Part of a small language model's weights.
Size: 16 layers, width 320, MLP 1280 tanh GELU, 20.5M parameters.
Each number is 128 + 32 x the weight over its row's rms, rounded and kept within 0 to 255. Layers, rows and columns count from 0. Numbers have three digits each. The size before them is the row's rms in percent of the matrix's.

# layer 3 MLP up, 1280x320, rms 0.0674, rows 804-890, columns 0-79
068:136087193086157124128128095146139174118048104158131092183125067128088148099153172145137133129166110068150124151172096160149168131104138095099092152190149070138124149200121098139129105100116125138090085152099131189110075129150131143122159125
081:119069215105151066125126144102137122107147106163068093195135153088156108142130109104134152116164175075166123153061105171149116154103171092093155101139157101152136133184199168117098092110149103154113067091063169145105113157063144162181097178
118:029077157133151101107141150115182179124125113159113134161101107141185127119062179146116114167112149083111124180102135140209173132115111085117153165113185141158075228174070156174131107056124137101135112150093159133162164131135137153106151109
107:139131166110161115129089132148076202171122101151103060151121131159142128113112151113133108081124108112167109179091081128171128181123190091109169158077170136156157131140119157113063097094103121150159098063108077079159134072099053143167161130
106:140146128105126122155086130150070107122091164117092091091087086086122091153095141065140165086158153091151118171067064155161073190132155103133157109132147069134111135157129081161146135147071128139138076097100104147145082137132129153135153115
080:083105119114108078134147134100163173073092121176096175149176143145106133125146146197124101165111115069111129077207143156165170123073156148169146209116106128173106127167150130107137096112108129127095129114119129133110146097095134171122141075
074:076108207086144098138107121178166170142124115116092088139113082095124161103110127115110144131186121060148111117114091137199209143114128086117145156136153087146117112202135140134139096136127130103097097142078138155079138171100151141133156152
099:121122112123120136106159164110145154120163110123136142212165061160125141023116101155122146103147142112156146122182131146126142124135126147088103103138094127147161143204126085133148102114143179124095125109105122094090107109098130083113180140
137:083142131144154118108119084161138110083129110114103076119156157116089161056150127146100129096108130106109162158124169186121123121086168114181157109176157135123171110128176126145070105129158130117087090107085208140120100097069091165169117137
091:139086165109139128110139149178090102060099100099111131152137148118152107141104130068070110133187128099145113130127141171129131082190194137134148128144108086136144184185146125122135097121155107146105108153064135151090058133112106133151141151
075:090107190107147126124106148181154183170127106127139105156104086125143129053118155149120120104149152060123102148136112182187197157122153105069123131169172093124106131174144141135145073103157144114108083163105145129088136164107126171142139150
085:118095165082158080169087126159097150093095119137102112165139181108161144144115131110076107103148174068166098129117124163146145135080209099141124154130173069183125166207148118146128106123155147165128117171061143132061066106084125175200160122
069:086095182105118104169133139147162247121126102150114124151125076140105166109152160095118133125173166063138137144086125174189146133105128136075149130158164076147095142168153118170141092115131173170115113139094116179118114170086130161143132162
126:095098155118106160155114123160128105123077124173080107170144090119185079119117170081077154145124144135126121131155072137111142134097184087127137147093121052117133135149113124124104091133066131127136147132096123183135116182141190167121144180
068:074099208130172110137105118160140193106096096142110130175105118145116157135148168131111128116178168029172131134124113148191128158079183118104169150170210092158100170199133127122125106161146115123063095094074188170101081182070146133169136160
107:158105111153110118138078127130073146156123120067071134142108109193130131160138151151126160104183122099171111165176120152099115093088155144072133108109136119099163158121124115105162130157130076162119098104107109095132103208094089111177143094
077:135124162124143075116132107118127181135127134143139084119112097183121188101101176157096197135153128077071166189033107161189147144116131160105155187125171067111118121181140065170065110138101145073128092129109114176119107077083119142097176110
105:107128142113101122115142119175134175146119093189160098120089174156129136083139128096129100113135077127087095158098145142148131193105118070147186121113203167078140166141114141131137106104119195083125075092121086122143130100151122124100170170
097:171142160173099095112117145105120155150157148113161139116152120102109120100084104136123142088150116088175092123137134132178184130119108084155161198145140129161124135169131089191151104152114134158058124166114134198116106134158182071175098113
113:086074183086123102101174123170167119058113117157152127165133111107185121154151136103116074167172127110120139121129058155171133126153115114084100159102158135131129132157106151169181112102160121143164137089113202172064129111052142099122185207
074:079082190114156162127117117172136177136086081144118087153082114120181143136126162112077104138160192053172132178134132164172154153102153129067165130176153086186115152167132106162126108139169132144110090114082149146137090177090157161157136177
102:134111113130119108171052075148096156149179109170129125095088064117162112107090149113099241058151107144086138132108088107119109140085143132111086171127107108192152148137117071142112093160078114181139102154122127157129086185139116129137082095
091:058116168085097063186110157125156158113122141083122109183149110114121181141087130096070092111113151076115113184124114166139144113133201153084157128104171078082162172197148133092106108187122138164110061125069170122144109142126114124154149087
111:055130126052161112092030105130090135191121108188093093188079183181133125114171148099146139120156138091147139126156137134109094144131170109145189119084097083105168132164065124094057121117101089144054089137085139130104085063137197199139118105
110:106076129161157129130121103137064169146132128146125147100063120192168135091165163078158086128164130144125122121099074136088135184114163139135091119145161161100157184166073110198114087122120173130107153128113167163161144150077167138117137077
112:110104206102162080097125101118144122113124137144097108177122133107089121146087154136117145168134153071142165176083095117176163095142165103058133202114183103111118115158157121126107119175179131138090117071107132208136147175094130143213102112
097:089085135122134103068131130095070093191147126158135131117094107158070156142162145118130136108107168098112112107117148148137138148089127131110126172081124139099163157185159046142122134147083140135095093106095126146128175156107173167112095067
065:084089211109126132141120130171148208129109090121109100160069072127097125073139176105120123125148173077168169152111107203182127146093157129096149145186194071176106160165139131150136096147149137148109092114076130146113109157058145146159146164
094:060114203104143168146147080164077125104093103121146099129164131089170131118111208113067123128107153101133139135187128135118112104126194107099113166118121111186128092164160148129081096129132128144089064143077135146106067106094177118095168090
069:095092193097135117148135157172144178132116096151117098178053096103142125085112143139119132136176197086177127157124115164198171157093146105082148132150152106145121146176136123132143096117133163113091114138067098159097089169078114140157111171
107:107124128056151139170087133097109153145107130160099108171159116123162176100125158107116119140106165126115151178141153130175110187071157111122143142126191148149107162211108096134111117102078157156161092122071121132103102119109097207199152163
067:123058121143146178045168095166088114139137057146144145124155117138183071127133127113154141162118134063150163093126144168116153140112152136163102106143069120165089137097160159165070091176165106095109163141082112067086114090107180113142112175
069:049099195106145115138099144164185179135093094099113095178100085118123116109155158086094108122159182076175158165139132187185146136093137156098160132192178077184120166173150137143106091148175136183146086118063128127087085163076125139183128165
073:133105195117147105129114148147153194150105106135089108177109065091115132105163138149111088129154223036166170160099125196157156129117162148124140133189139088167121140156160136132085094074199098158134122122085149116107114138067133142166160137
105:129119111140123123160105111183141120091116125138172120188131093117094122093132153182157081134117173122121089128071123135126142179075157087129121149122164132148129182134153116150138117132159158191152126171115136120094099125121107095159138080
113:104085166103117120145161154098169164150180122163157169184112094083148112108104116163061106163102127118122169166101139170166108110123202115092089111112167097113123145215140170172117116104205118113123125113103166141097080131125109136114198098
110:167120194151178159162101091110102138093146128131121090094140134159122176070124133127091142135141155151094172159180149179180096080114155088115089111097116132125155141225138129149061122077164118076103094090069143163150131107094098116139130139
101:124104143117079129088130198158119121146120118120137127113081106143147137175143137074110076117113131087142158198139141186145138134095171136103140164138177129165131178151181107175134127071099134084139102072099121158153144147126101180120143144
083:099100206102137064179121112162147157112094107140119099138119146135144174095100123154077134129165137052133135140133106173176143116081157091122133163126176102139132109244137094118120085134127155120118083097073156192120099152110098137184162117
102:072126110107212102148085150116118158084079136150127070137114136172182106094144117141105096081135138073113118164136067147146148120069159121163076115111085126169069167144124146128133116052165156166162115188117114161065158091136118159131213160
106:194095144110065166068175121174133112088040122066102114168161136142106095127125126049071100198120106111183097163134076137119172184102109102092096131155151055104141125189118143137123099110166157144111171149107182156152134113146169143094114148
066:103099202111129087154102124182159194127113070117120104153087089135085122084144160101103127140155171080151141158123116200190173133116154123101174153192200094159114158168154098150141100121128133137098077128083119166117079157082121177162167165
083:096078147078171048132116093132169148110130120136094098126089104093101129120151135121118123071163123058131099139149128186149136123129189142133157166150178057142111126211135104120138115095101113127139088154092142172099097154150151192153172109
104:143109138071072128158132145155083130054097126159137113134120169114123131145080153100102136137132150186159098105093121176203086133100200067144103174080123131172146160152127045157137121084091176137187078093096106128131116145191132094148154074
115:077132127116129052154118139117079118095118114145125091150156177146136118120051135146105086088134141099127137170131117110106092159054181092170115136093181167065143169159127076134104104136106139168138123069106156129163132146154132189152091103
122:128123147151134137129159159144148154119121103189146100138129109113151135122109114138122144131119128116085099131103146160100123134101089122046156138141159136146144145163141118170073097107128170073130113122114177138113136113083066121170157068
110:116136177120116114124114098112144131137116140146102069140108124149153079138143123095018203114119094074087069157153141164108127246092109114155133172107162127119055078108162139136089108066121144156153063138114126143106128140087149149179150142
117:141113143055146129147098136155132131108135092110097085106162091120205206087096138158147139066147205118168159121102152120178144190098122094134160137125130134144149170159080111127114081125056160100156122140085162114080117101145122099139145062
090:084089161051143138142085126148132167107132096150114139135151149115167154080122140053121110128193184053100145131137199178166128126146145113147127132092127112163042173125156191120125109110141157108066080132079148142062123124062158173143131185
098:107138107039151079137131153161163173107121104180080148178123147149170127111118126043124079153110092126106090117156151136105118140086167081161173116140164107169048078191132117139157125042169136138095094100126152126098069200099179195100118094
108:138100110109140107116104170166109204109088129088164067120162076112107126127135129156114173036113124086090089098101120155150142169078186094085111182141186163158129158114166127110110102137102126136156063111103066080071120118145069134187124127
117:108114180124170088155172168113190136113103115162137091114134067092101100072098151137097070161132161106162105164084128122142139144119145061115163111140141120139093112153143105142102115063145163148149156093108064198123139138090134136136081112
073:092066192094164116154111125168146163143090090115116089202099075133114148127168128108103128129183183065190163171095110165149164152102173132101157136186176059175109148161152112143144117120161134134107095086084153171130117171055114118173110169
066:088089200083153124169118115150140186115071079136165125158108098112146179105144164142111120115206113058147111134139074166181133155101153113106138154191154072155079148184118100164109101131110130101080090142091161184089073157120142176153149133
116:168099116157099185148130094119059146078131104125131137142110103186094171115050140114060074123128098145153073126134149135131102157099122124123132167115095113095189155171141128139143088174131150120082146194113083171134114145157083068106137130
102:035135128127116138121108095059138088178099096235093163120134140205116103109114167116127140075130172097150142137108131077192100156071117150126186160034151088100136166126157064129103120155184187148150124140119095122137156164122080160133073140
101:138129187120146133092124133123090101173153119145108168095113099126113183106132142062139123125153105116067138189096097109178110128091149113089143193151138145125084168182174083167095124161088160105088121138089169199134140160103058125127083089
080:109100171072113127112078108138139141139133112123096120131110125083156134120088134134149142094141180078138161137088127168188151144098176090136157130143158086170140107171194124126141112131145148144113140139072155134074102123096100150187145169
097:098092107151198141095160134157120173173151122091088123143040077075186157113146140064103129133123126082125104189080168145130128128136165165123135134123129111121147141137152163153083104138129138109135086107105096121111136131124084136092126194
095:089123171120153131148150121146145186100120111132135115114133117127165151145111140118073086133126132096182136136154139161128137167099165119121156102175126095158103113148142169124119103099165160168117068151070136138139064167092166121137199117
105:108112167132164110172154097103104168073104152112134094151149116141146159072080180095090145161150167111149115183143165137116166180105136100077136132107201102150081165175092120121061102090163128108161102108097155152112093167114169138132146130
099:142088186109113146137116128127106150065120097109123052116136101125116106098091160078120085142117103149145136140145068159134067158078173105138165105128107121168125194178135148164161111093084179129138081089098061134140110143113113148122161152
116:092100110141098135077119157153046154096110099110080093134135158182094144105107135163080161042105158130125137134113116141176103154074142107132103174123176150123188199137119075130083126109102192100095104160105140109191143147127122174090106069
105:085105156071111104134105138130121202136103132176158126122177077111142155111093144180100198136095129109110171146128072184146167093110129130067099141111196106157085121116118113083047091156165107157169098135106145138054092096105075150158170183
101:144137153101166098146175139146151123148124130116120177114170137165107158151093134161115165126162132092145161131178134203147212166093129115140118189142112111167066184164197145166147053092151139103106142111097143174083140138135172147130133128
067:059086209099164121147115142185154186116100084100136098148091108125155131105108175121101109120156176039181126150154131174188168126109149115111166116196166088168131155176136118119105098131189124162135099130065131134092097189091151160201128147
111:139133143052125121184096082113120142135139131187144081118132129139102142128115153160126090115108132113136173136171080147126113099132152168105131142070136091068140131158147167128067097093074139171142125125102121130133165167096110180104215111
091:126106164096129112146111163191128127104141101141142116177146122108155152155114143115086103141147147076136137139096161134164153119132160172130113178177132102144114137173125131141145075125147133140118132086050160176083098106096088147211193120
088:119117175086175126172127150153130177099094099126132126153134121118152191172097160076121098133151130049106120164110133174179124112113137121167124194100178077128123104135098162157121113086119128149106122097069190168114123165099120166126131167
090:090109158089132129113096152159092183127103097144128112144132099143143136108114176125081168114154142091157143137075095187200146138072169122032161150123170115146185158170152134183079041106128176125138086145044134133116102127081115114112153136
066:093095196074126101146088150142125172106107088120101088174125105112092137110178175103104125101140186098129131151147133206189120124109142122070141160221151084165101176169132101163124090139115161117103105100067110136106057137091120175136181161
080:089085199085155133138107148169179115125100085116114091200099098078141136119138141093127115103147202092180121170129132183146160123101161139134151119203161053161153161161188114086119094123141116113135154119072158135110120135106104158156150160
069:080087189094138141141098120132167177131128088125117096177103096097133110075118142085093120118140176026166099163148126172197179134105142131078149133164146067134146167171139115131159083127143138124100103144064140159094108130104145167162152176
069:127114203108168093136141125142175185123138085132132128160139064111151140128180169079099116122209149049174184136108125166187167099121124140118189164172137066163123165188136146118128093066116101138081091101061158131100092154063141162142180138
097:070123138095148097125154194137157137082153127141138121063042152125156147064114167125126105147171115083103120142067142141151090117092185125116107154092114123164139116156152167183061125104050122057132133110114157122120124175109075132106194162
089:093136105066133056116108172149145117146130120185138198099178066186157159133116186112106144085101128121112132167135171103147150092105196122091146157171143152164052087153108137166080118106104145141149099123133131159105100171122119171170140101
109:124114085171153077072148153117089136144132096164156120095029155141125088098086194136115113059112130122149144210081125110122144137034162096101204141177146155062212152134077100156131094105092147145096108104099124176170091179162107101116074105
107:130134176102199123158091123123157197147071140169118065103128099108172158135126179085099136068151144106086124179136127144167166152159116122131168183110189089108097118170153101115141069111156115089152122086096083173086130111108146131147151130
117:127090133116097115102111162171110116142135131132130059139135081157116180133134136163105134095183157104148128113138133147136101080109180103114134131100148149103139153149139125114165112118117173140065085128098096140091149120144155083083140146
103:112130106068134160079138089131204130126084145190103108126123109126099155099082169177144124139103153078106152098135080099134136165116104060121154121083201085124198087143140113134105111147154158150076127142099134117151141167079160179093062115
083:096139179088145146153123154142157121154092131120147125117136129101159123119115172084098138111115141082176127122157202155138163124111150084063184146189150076188109106148113129112063089126142119150101074117069110123101089154125151142183132102
110:109136163068138067167069123133082162146125117157098155121128146116111085121087176139090160120148109096144082136141094145183134144150139064078137155081103107155114121116173153082151106111170158179123033149108031107073097114103118134133134123
113:085116137138128131123111106140113155102101135139098138203151144136139147125121148113126128159102136025151100123171175146085107144076169148151146128111089104125103111181174101151103103164180163093129095151117148123156125116152121161064103173
082:132089181111148133120086184132121141120085116154139121177129105078154117107148171113115139147168191049191109113113107143167106132134127088135150156169106089160096169183112097112169110079150124125102087112084132150073089102095127130166135195
112:096136107118151117097128142118102182110133091191109116133100108167066130078090175108011138124111083106166113171147115111098173107115117120080156140173131108122205107192137135156061090133099203148066096171108105156181126194139128115089144133
069:080090198130143129135116119142148192143109099102132089145119085129118129080127143124112145113157138053153162137139110172162128142106147134076147147208193063161138168208134120150140100151124136151084087131085138149134060178080152151186125140
104:144112126077127153112111182206179115080070143177178112183097176095110110085140164106131144110123122105052121176063127173082169084095141098132106130163193115098158121123138078152114120110099138122147127150114158188124170156134133156144118112
# layer 3 MLP down (transposed), 1280x320, rms 0.0568, rows 804-889, columns 0-79
077:092081184098189108147157119187130177105072105129118101154129104130110172118153178102099144130150117081159126144132102129191157141125119133104131180161175093127102161211107119150133129109127112120159079079019138212129083168081143152135176147
085:071103154148165148096161146159184137117102075141117080148126166101142120110138113146118131124163130104128129161128146111159108114120146125084144110199154140126158198195208097184140124111133141132135181146054094151159123152130137131162122114
136:076131152137085125108153150086109144111098120145125077118122105146114099110121110163147125141157121109125129139127109148164174118124091127081131184099132126146010160171094071152132103074101139093113079101044082147147141158122124108095129091
100:129150106150127105161121077156136173205067112177155113076123116162136094149146068123206162184159113178139070116167111160132101162134101082126167140128107062169152135088171148102136098140103093114095122196070140120115181151129127134133096112
080:105168144136112168113119123115129194141113114168180115141079089115102085102114044081106148118171117132149112064146112156148101124183125150199188089129164105123184142139156097129116045123142095103120093076037128134113115115104120134119106156
073:169134142113187173136139138120087110130148131148135093113100175089129103105141121099141129146139185118119089184103110148094112149141073098122084129120164164101130136102108178093102138084137114160191093099180081093094088121128133138146135167
080:071087166096161118136130138144156200147134113129098098137100109121112181084128120078107155121132151082118117172119106158182208128103125128111148176132200088131111133192106136166170153148142153094136109101072107146143085159103150117102176137
096:147181175128074127176144174157186120126138095163059155171199146116093092133140141129153128085206101103175167128131138141080136115174156157124136132135148096134115101139152123113205151098114111110124162160110131170136162201114100104098125104
140:184146130146087106089140112135185157120123104124145076115145156174134199067133175195117124058106142124117124140114172158087116057081107118143145082114142147102123127070119167104062163105175167150116153155024188135144135114101123136156135123
103:150105186124158111160148139132146107128071124162158115112173092097050151104186146101135130112139143151155125131110135123151125098132126074100102153209143122147097166116107116141121148059180092096160121144115162146137080176142173103136186123
085:075087163102157094124153157153150229141095097142118134200142073109143154099133149108067154112171163073142149163127127156190145158087147132072173139153170113120145157197125105135149148155164126115137084124093150153148157169107154167116150150
059:111118148145121068151128100150085113116093086122103100123066128125081178100190114122124072147105147152104118125157077140097131145132105125115115057161108114092110076169120119128158100228117128121099131105000175115136121143114098074131116136
079:078102189103136099134148132152140209146134088120147117158095092125145167132149135089088120130183166074151132144120105151150150148090141153075163150120161075134095153224103113152111153123191169145122076092062148166118136172107117155142154141
129:160088152123132155128165085178156114147096149155096113171109126109114097134105135107120121162161178090133135117124083115166074150122157118133183134133141140092130153163103122131067123122094075082115113195115100187143115109103109165132125111
081:082097177096142097125096129176153203101100106119128133167122126115118150123127154096096134093157141059139089156125117157178159182093147135088153142163171107120112188196145132140094152142136132134143083120085132164095111197086125126132161131
111:106129144167157142101165136105137195100132137111096106134125100125139107069104111135145144157123154095140120089068135141162162172151143107074150151143107127122140166122233159142160044151089185152111080138086115133152193096098084175153151144
075:085117142129143101088152159107126142106113163087130134165124108101141156128142151129081155115156128090155096179079077130128152109078130117048144183134179073144107153132147131164145103130082130108095102130255111146136121157127112143120174125
110:071206124091145094144147212175168155168130104139099160116152180154113111141138146138110204191062154116129170129138142085091151130115110069113098101135077137088111116104156136187148178161130101108190160081076142116144140110203182102102114144
106:089141170210100096144149170032142106190102133105115177080137114109103087111130103131104115073138138106119167107144123132114140101162117074104195134191185120184142125131154145115197077130100120155149072168044106153092124134136176052206117125
099:092109134127103148098091145083210117150151139128062142112146116131094159154206085126119148165167132120152095124155088137187110158138137082138130114166116124153091175117098167160125169156145134088119092144098098148152097166098152143158092164
077:095078196095155140095127135133135187108105074154114102147125122116115121111101147069069139111153187078167089154134157141159155201118133159086148124181169113160099170206144112146102170084151126135142099150133137131126103182097089154136146148
092:047135149114113116121131122071126094133115145135068115204158119132179111123141123148151153118112077139106110087110135092140098101108131162100151132159149128156229127130160155105143118053171129077112149070048084101139119165105134056129134138
094:101150166111126099173105135151171155145112116145098112126104122066149126148221105091117113111174149088141125158122066138183116113147151112118185165087114123122102104166074124178121135122153163091117148166080127136121121129104132153158154110
107:093113062178162137155073116151150087125126145120095107142137195108161138118091110098149099160115112140125080127163147130110123163112174099164192112172134092169077123117110103121149086115070169093171157091080062163075109093141172105114138127
107:115122124130139166143114127099173132169180119150134059112189174161161184145138100096178113055127155132090101199159131200102093127133115166159109158168108122140207142083087171136152127079131141119144176146034160093130136134156147180161082095
110:133132121139087122098145118141133111156179158106119102091124092127113159156168148150125156128209157086181100105109122115159168102160201183096157144114089083176113109138097114108116123157080133158116086113140133107183166113095163097106131203
094:137180107122167115119137139085186141110195188136178102077134085128157098102136113104164138112134127122132133152094124151118098190144071058170151096169138132121105112043136168138174121137197130135125130125075101105123106076101080174135094197
077:076093220098135111141107124167154208127087081122110120162109086105112144115140155101095132123151164083143150159121124151164149148106148144095159144161191112137125163187106117145113161135164119144138071123095146148091096172086110148163146146
109:137104190122156129121126157141159119112087151061143132183102149080142178139152159130084114097104101106129182122181122147189159070145106143094125157163124088131112164151084081120090142101133101095150154149082186154081103113065151101159202158
068:070076171070126104154138128148137180144117096146114112164060102128149136109153151099097125138134162088145122150146126151188142136075120124093142131139171094151127149194109120166128160123162156106140057102066121122134075200111102151153133135
070:120168166115147106185132143141114119159114168167084123150138140126182167149180187101108075123139156191128078101090114102122093157102069102195130114114168102114149133142128147136119101185116086179117143118003074104170129179124076098102106085
076:084114096140114113103148167142146165111132135088124124128144134124151169140120129122089137122123107143109104174141149083112105092109146124145143141101150165127175146199087115126121066122121148106137140117000119135159113177106108098145123140
076:078093197095155091160091106163180181119084108129100100186135085105134125145142162086053144137142164107125104119136119166185155130084140138081158145172192129143109144182120102160090161133165140127120088136145144153126079206078131163193137136
080:104084176095145142147135107190168221161082089156091120135128102123132127127126136123099164145168143111138135132121128134189150141075132125082121088154128087135143147220123104139111149164182138170153136125111144148117112183095128145171172125
103:159154086153118088165108205120191164067121140171142134114175183123179036127119116115111133095152136120159068116101147077152139131073060111137127092125109101103207132098151077096139087119111137125134113117051159069137151141163116165187125172
106:206171127130084090096110148152124138113118131082169158119115162105140086131079181151164132169103172116161146169161105116126086111118134151150114098112177122103129103079126107119109164126135151115061110172125120102131170154138113143102083110
097:093145131116142118155115181114069125105116119104143152130147132180083136064082088132133180066133178134139154175083114122133147111089134118083115097131139160116205168112138136158147100122145077147081119136061134127114157236188077106138105106
101:057079134137106140107129143120118137149088102170069134127071131106115121152090151136111121141162191071118072177102072113173079147118185158036122083160160086127151166117141122127132157109159218159101132156038147211157109171122134155150127105
060:121149111109136103165092089149135132150109133122051140120098123126142173138139117152170084117161171135135162116190123103174118147172213071104117147116142083119094127185036148116063108143172100105163048119000107190148137199129118181088148096
098:106108073099156112156137108136125077126107125097161084164135153176167106082154133155098120084096126169121158096140096080123183111146115147054151165155155137121122186123096178148095114154121094171221134127113143125128086190120188136125099102
102:088101114092041085099162133176099150139086154105119156140145132092152129139175152171109183155139127128157142174161085126156082079144112070120120110162129108102105108132135142102096092144118203135118182129053106102105077185136172108137133091
077:097093211094160092133133136157147184137092079130111115148117080119089143121128154111085134135144169105131145152114102164189152133109126134098151155163217111135118149203109110127134164111148116119139062114062136153139079168099100150138140152
084:083060161145176045148149137122143169119083119122139119149153099155149135107126138115100139171175178071152101181123094209153114139126144119112149159131204123130127155209106136130154126115123120136180073083027152155127078152073126169151136126
085:086161088137147140106111133133118146113122144146162131127102131183175127156070133116140186136136128163101041072095155134142122173124167101143178118142042142151133098152130150115103084190097132116141093121000109121123113111099135192112158077
116:078148138158090165108155127146112145107107158141057137112139138080100068158141155172182135088145061155126151111141108102135100130167131139108151092071087140118171155071164181071134077148134158100093176164120075146116166128168142112096064152
109:202154092163112137115128103139094104175131158115076130123131134110135173113163123164127133144085097083081047079133125101048109113090143134035100115148189125108114145135107118197100160141133111147112200173073129108083128089084124099122160067
101:116139130127162181143095139154097151141178148173129164138164138099119153128077098127124127070040146075112088121128186106134138118095121135217161103109128096163191168075118089071187126154161124120086127129113119155104096109127106102110140055
116:126152159129131095146056121122107135091069111111148102165117101096155122169128172166156161040191134144181123114157176102145097121134145103135138195060131116110191179090116168088086107133107103068126126136016187120140122120112108140127155100
098:053111167069132111121088096182127179145136149136115106124110115146150143143146134138124129115177169057138094114166131178151167182084151114081150143132151101095069118188102095141119141148124141140075140144103099135141098128114165171081156137
089:212108126108163136124093139132097096176141135106107151124102159087111087155135115150109147174104054201091102129057146139056143177120146124151088140097139107150073206064126126113147119091157133183050130178097173108077050105175085096163149135
108:124114144103111149083095172100097103149109112069099119075133196161111152185149127150104194108104143125101130130105190155129126102205105126069098163064148135172106144124155093115154142142098150134133076132048088122158156167178129128120130133
115:131154131142130103143069173076115139174147128076122124106129101150148095099116080123148125135157138117108146181163075114165178131109140134154128145158084139112133070078092185113131129073133120145154161104120089127196166149165136117140112127
080:098093189106130135146139118144140188129077079116113081176107085116122133123116138063117155121166153075150132157142124134133155170104134157054152111183120062147127143221145099132094141140143139103135105140090103160091118170086136127132136158
077:073095183099168110150148135162149182112082105133129122169124101124114161129126172106092105131154134079114137181121128155179163147107124164104166182133179096115098173207123118149128156116127132110138056083031166213126084140094143158095137132
125:176104060151165132099127170161111114116143119150155137154090131124157143144073108114134111161139092081084108128107153191146121105153151145182060148107160092104147057142113128123115135164065120061127198095075087157123108107121159135139128151
104:110155144185169137125097148101146090057141157104130082147127144104104039085200049170105140144154198137095119109135159191119130122183130156091141104133107138136150110107149135123135185106159124091144136111090189116152150121113134045125125123
095:115111131112116099189107129103103141137176139101127102150072164131150163145121128140149119139130099068116135139080172149084180175103104165102099139143178168122082092126143134117115122121132142176098094130071089151136193136150051134114089067
079:094090206119087091069167159143090125148096081088137107097134166109090128107125133129069111095113117091125146155157113121179091096152179145081122114174142149141165117172110185120118114161158074106150073189020226122132107201174081118090129124
102:099162112166084143111106143145140062052087120116166168083190091148080042140142105145166154115162198112155142132089135142092096166143079100202149105169107136106148081134118121151175108102112168088097105147133143124096138111131169104142135125
113:109099134163113097131120188171182175140188118104123153123197094138106165126114150148158148105156162116168091130078118105165124094095126148108115149155115119123149135118134088172157130145126087139120113157079115157156092175105109155154158153
073:162163140177119095140138149137108102138112125179117105093182090103141187176171095099154138174109167115177096117105100185183157104101136071135087151182079069150061097141125101163162077167127120127112157110163114097118148122136132141129171169
108:135067201159120162109100138143106123152093074134152099215061095119126107168159122125126118117124123147160152160144096125123092152084189150171116169125107143118107139173148086084110120060120156109108165113015112105081124098061044123131166067
122:137154131143122165136099108116131075084071099176152077177148145152125116131108095120109106111120130098078167109116102140086152193097139129102118081108148101085160115089096186108095157129143131081152088164091136105144164146117121152096102122
091:081108171122122106146107076115094114092173148097084128153153087098127130153131102107149214136132080177140152168159069144186144082156138146061106170113119132087194121153120116112105134132208079133106145103036145119084056199096132134170138151
086:122163138093155096131107132082148166106120180143146130143111072146150108123116115127160122117114154139139126165054100117125097128161085144149112088146106132107106131122110119103114104078102144085172124156255099097143108139118108100141126150
078:095100211076176128139108137174135195147103123119082134145088081112116138124153159142094123122130180130172112153122122177195122166106147139092140126138186102132145163189108112140140170113166133113132063099077127117114056199087116130168167139
111:151118157115099133115135174101164119079119162161093105188163127110125080072085091090095141132154111158179104098107068124125108132116102172150131114145171127133153130130145118113101111128075123200104166162113197088110143095135070173060108103
094:090145144109157137134170122173121112097097113119163072146093116159152112162134074085172136123123167140093115152163082162111128094164169151048150068141143175089125088153065142120176187096104173128138150150022170141197134165122120126163131133
095:061121202124173078161104136151145114155086125175116093139098153058106139137070121108083107102121145073210099165057094108179145180161148116086149102144141125127070146184103088141127139127138126122193136145124129137132112227126129135127139163
082:130136222135076120190156112101100128107144087135130086070117157135097109174192123143156129117149166141169191179120094143102124143136140153148147134166216148152105159164053110130169109131123103135143119147116145132083207164084166192173122154
074:091090177058151107130127156135125141108079094144088093125108092123118149101159167114094145124172168115158113172132137147152120124106123140104116180174198104139083138216116109153117166121178124114156066112044156149134074175098101152128145149
086:088110186094183132111098144146130142133081128112160110177122119068150134118131129116134147070136128094116134131120117128172117142143175104081123121143166112125200134159113076112069152143140139106149163141059175114144134135149082179139144173
070:079074189081133109117121145140152173154128089129117100177114097099136139096135146103082123112158174067152105152146107149172136132111128127093169137155167097133104167201100113166130169129174133135144074133042150129133085159132096160165163136
086:076102173096147104138113120148153180117095122133170139173143105109165141157153152095100126125176155070140131159111117130149136154102175127057149160158170093128137154185114109168091132099138126147123094128010159141137130183127137136138173109
104:113157104152137091140106113096123157136199132121118126127109095218093118128119141139164139096139140119141060079178180150211094161105161125158127187119069147129132105141161154146119076096105136064162159120084133070119170135130149111099170149
089:164147078170113135125093101150151127146129167129119143184114148113098088149155138104163127137141087119102079133131128128188114141120103147131106163118107073160120125087080193140045061111125120109100146172114121116175141137173148159108094137
106:138090109152100104148198084094120142131096121179141095083068098106132137165128101114133166052142166172172128160049070102142141119148153115139113152161096104068141114090108129126076107130155112176103169131078115157170123133179187156124074148
093:093075138152179181137090143100167144126103105102082140144096101107137098118079204176136115160167130141158095120197103135151100104158090096136113169132127153145147170115146178141167089089102108176089167165091132156133080111188134134110121113
121:141131112165061150101140180099162126190153103126103116105146139076145124147155059170042169097142048159134090183116125162082095163165141123119079101135123088157128134129201159178170117151143053158097072106119089177143119144120136107124100177
100:114110134118092115128199130128109155153176124080160151128118097114136184135148136131121149195139168084187144082104165141113079156080111142149106130075104086135114074112200069150168098106125075096038145121054093107194134098083147097133140129
098:093102168080115167087119178132165132116120111105105118126141111074172118108138137140116125074175158172147101116135111136137082129127172102071133121122167093116134163197119109138130125124136111136117109095067175125101105116106130145186212180
106:189072133156088147130113112086083153074107156112135143186187074051105173139148166182116098127121166116117063092111157112076204116141128109089160059122084152115092103129123099125055101126154171194103152136056199143114125085108102114143106107
110:140111139208033148129137067185126115217114155140197168087154130115134125132145135083145117172111106146116143092110131107090161135104092127122140152144162137131116071074103098144167093125086093140095118115075106106140176074102115150171189149
093:103097132072155114130145152132138144088076117108116062129112138098116156084111145082120141151157170088138138145139146143170114153114158084122127132178161153119165191200112141109109158105159141141172067121045142174122072164108133147116166115
106:145133148131161157134129182054064156185114136148078167107083094090096178107133130109156127106087132098125151154115180119189172142156085094155101161098158103130156152138141164060186163107128102188141144079084043143072089120104081104164094139
076:100072202115169121123086117155147199158071093114110120161120105104120175159154155103090142141152126078144100173157111142169155146106141154113166154166169073131093137207122116152120160172150125137124075134100143152134098171104113149149148126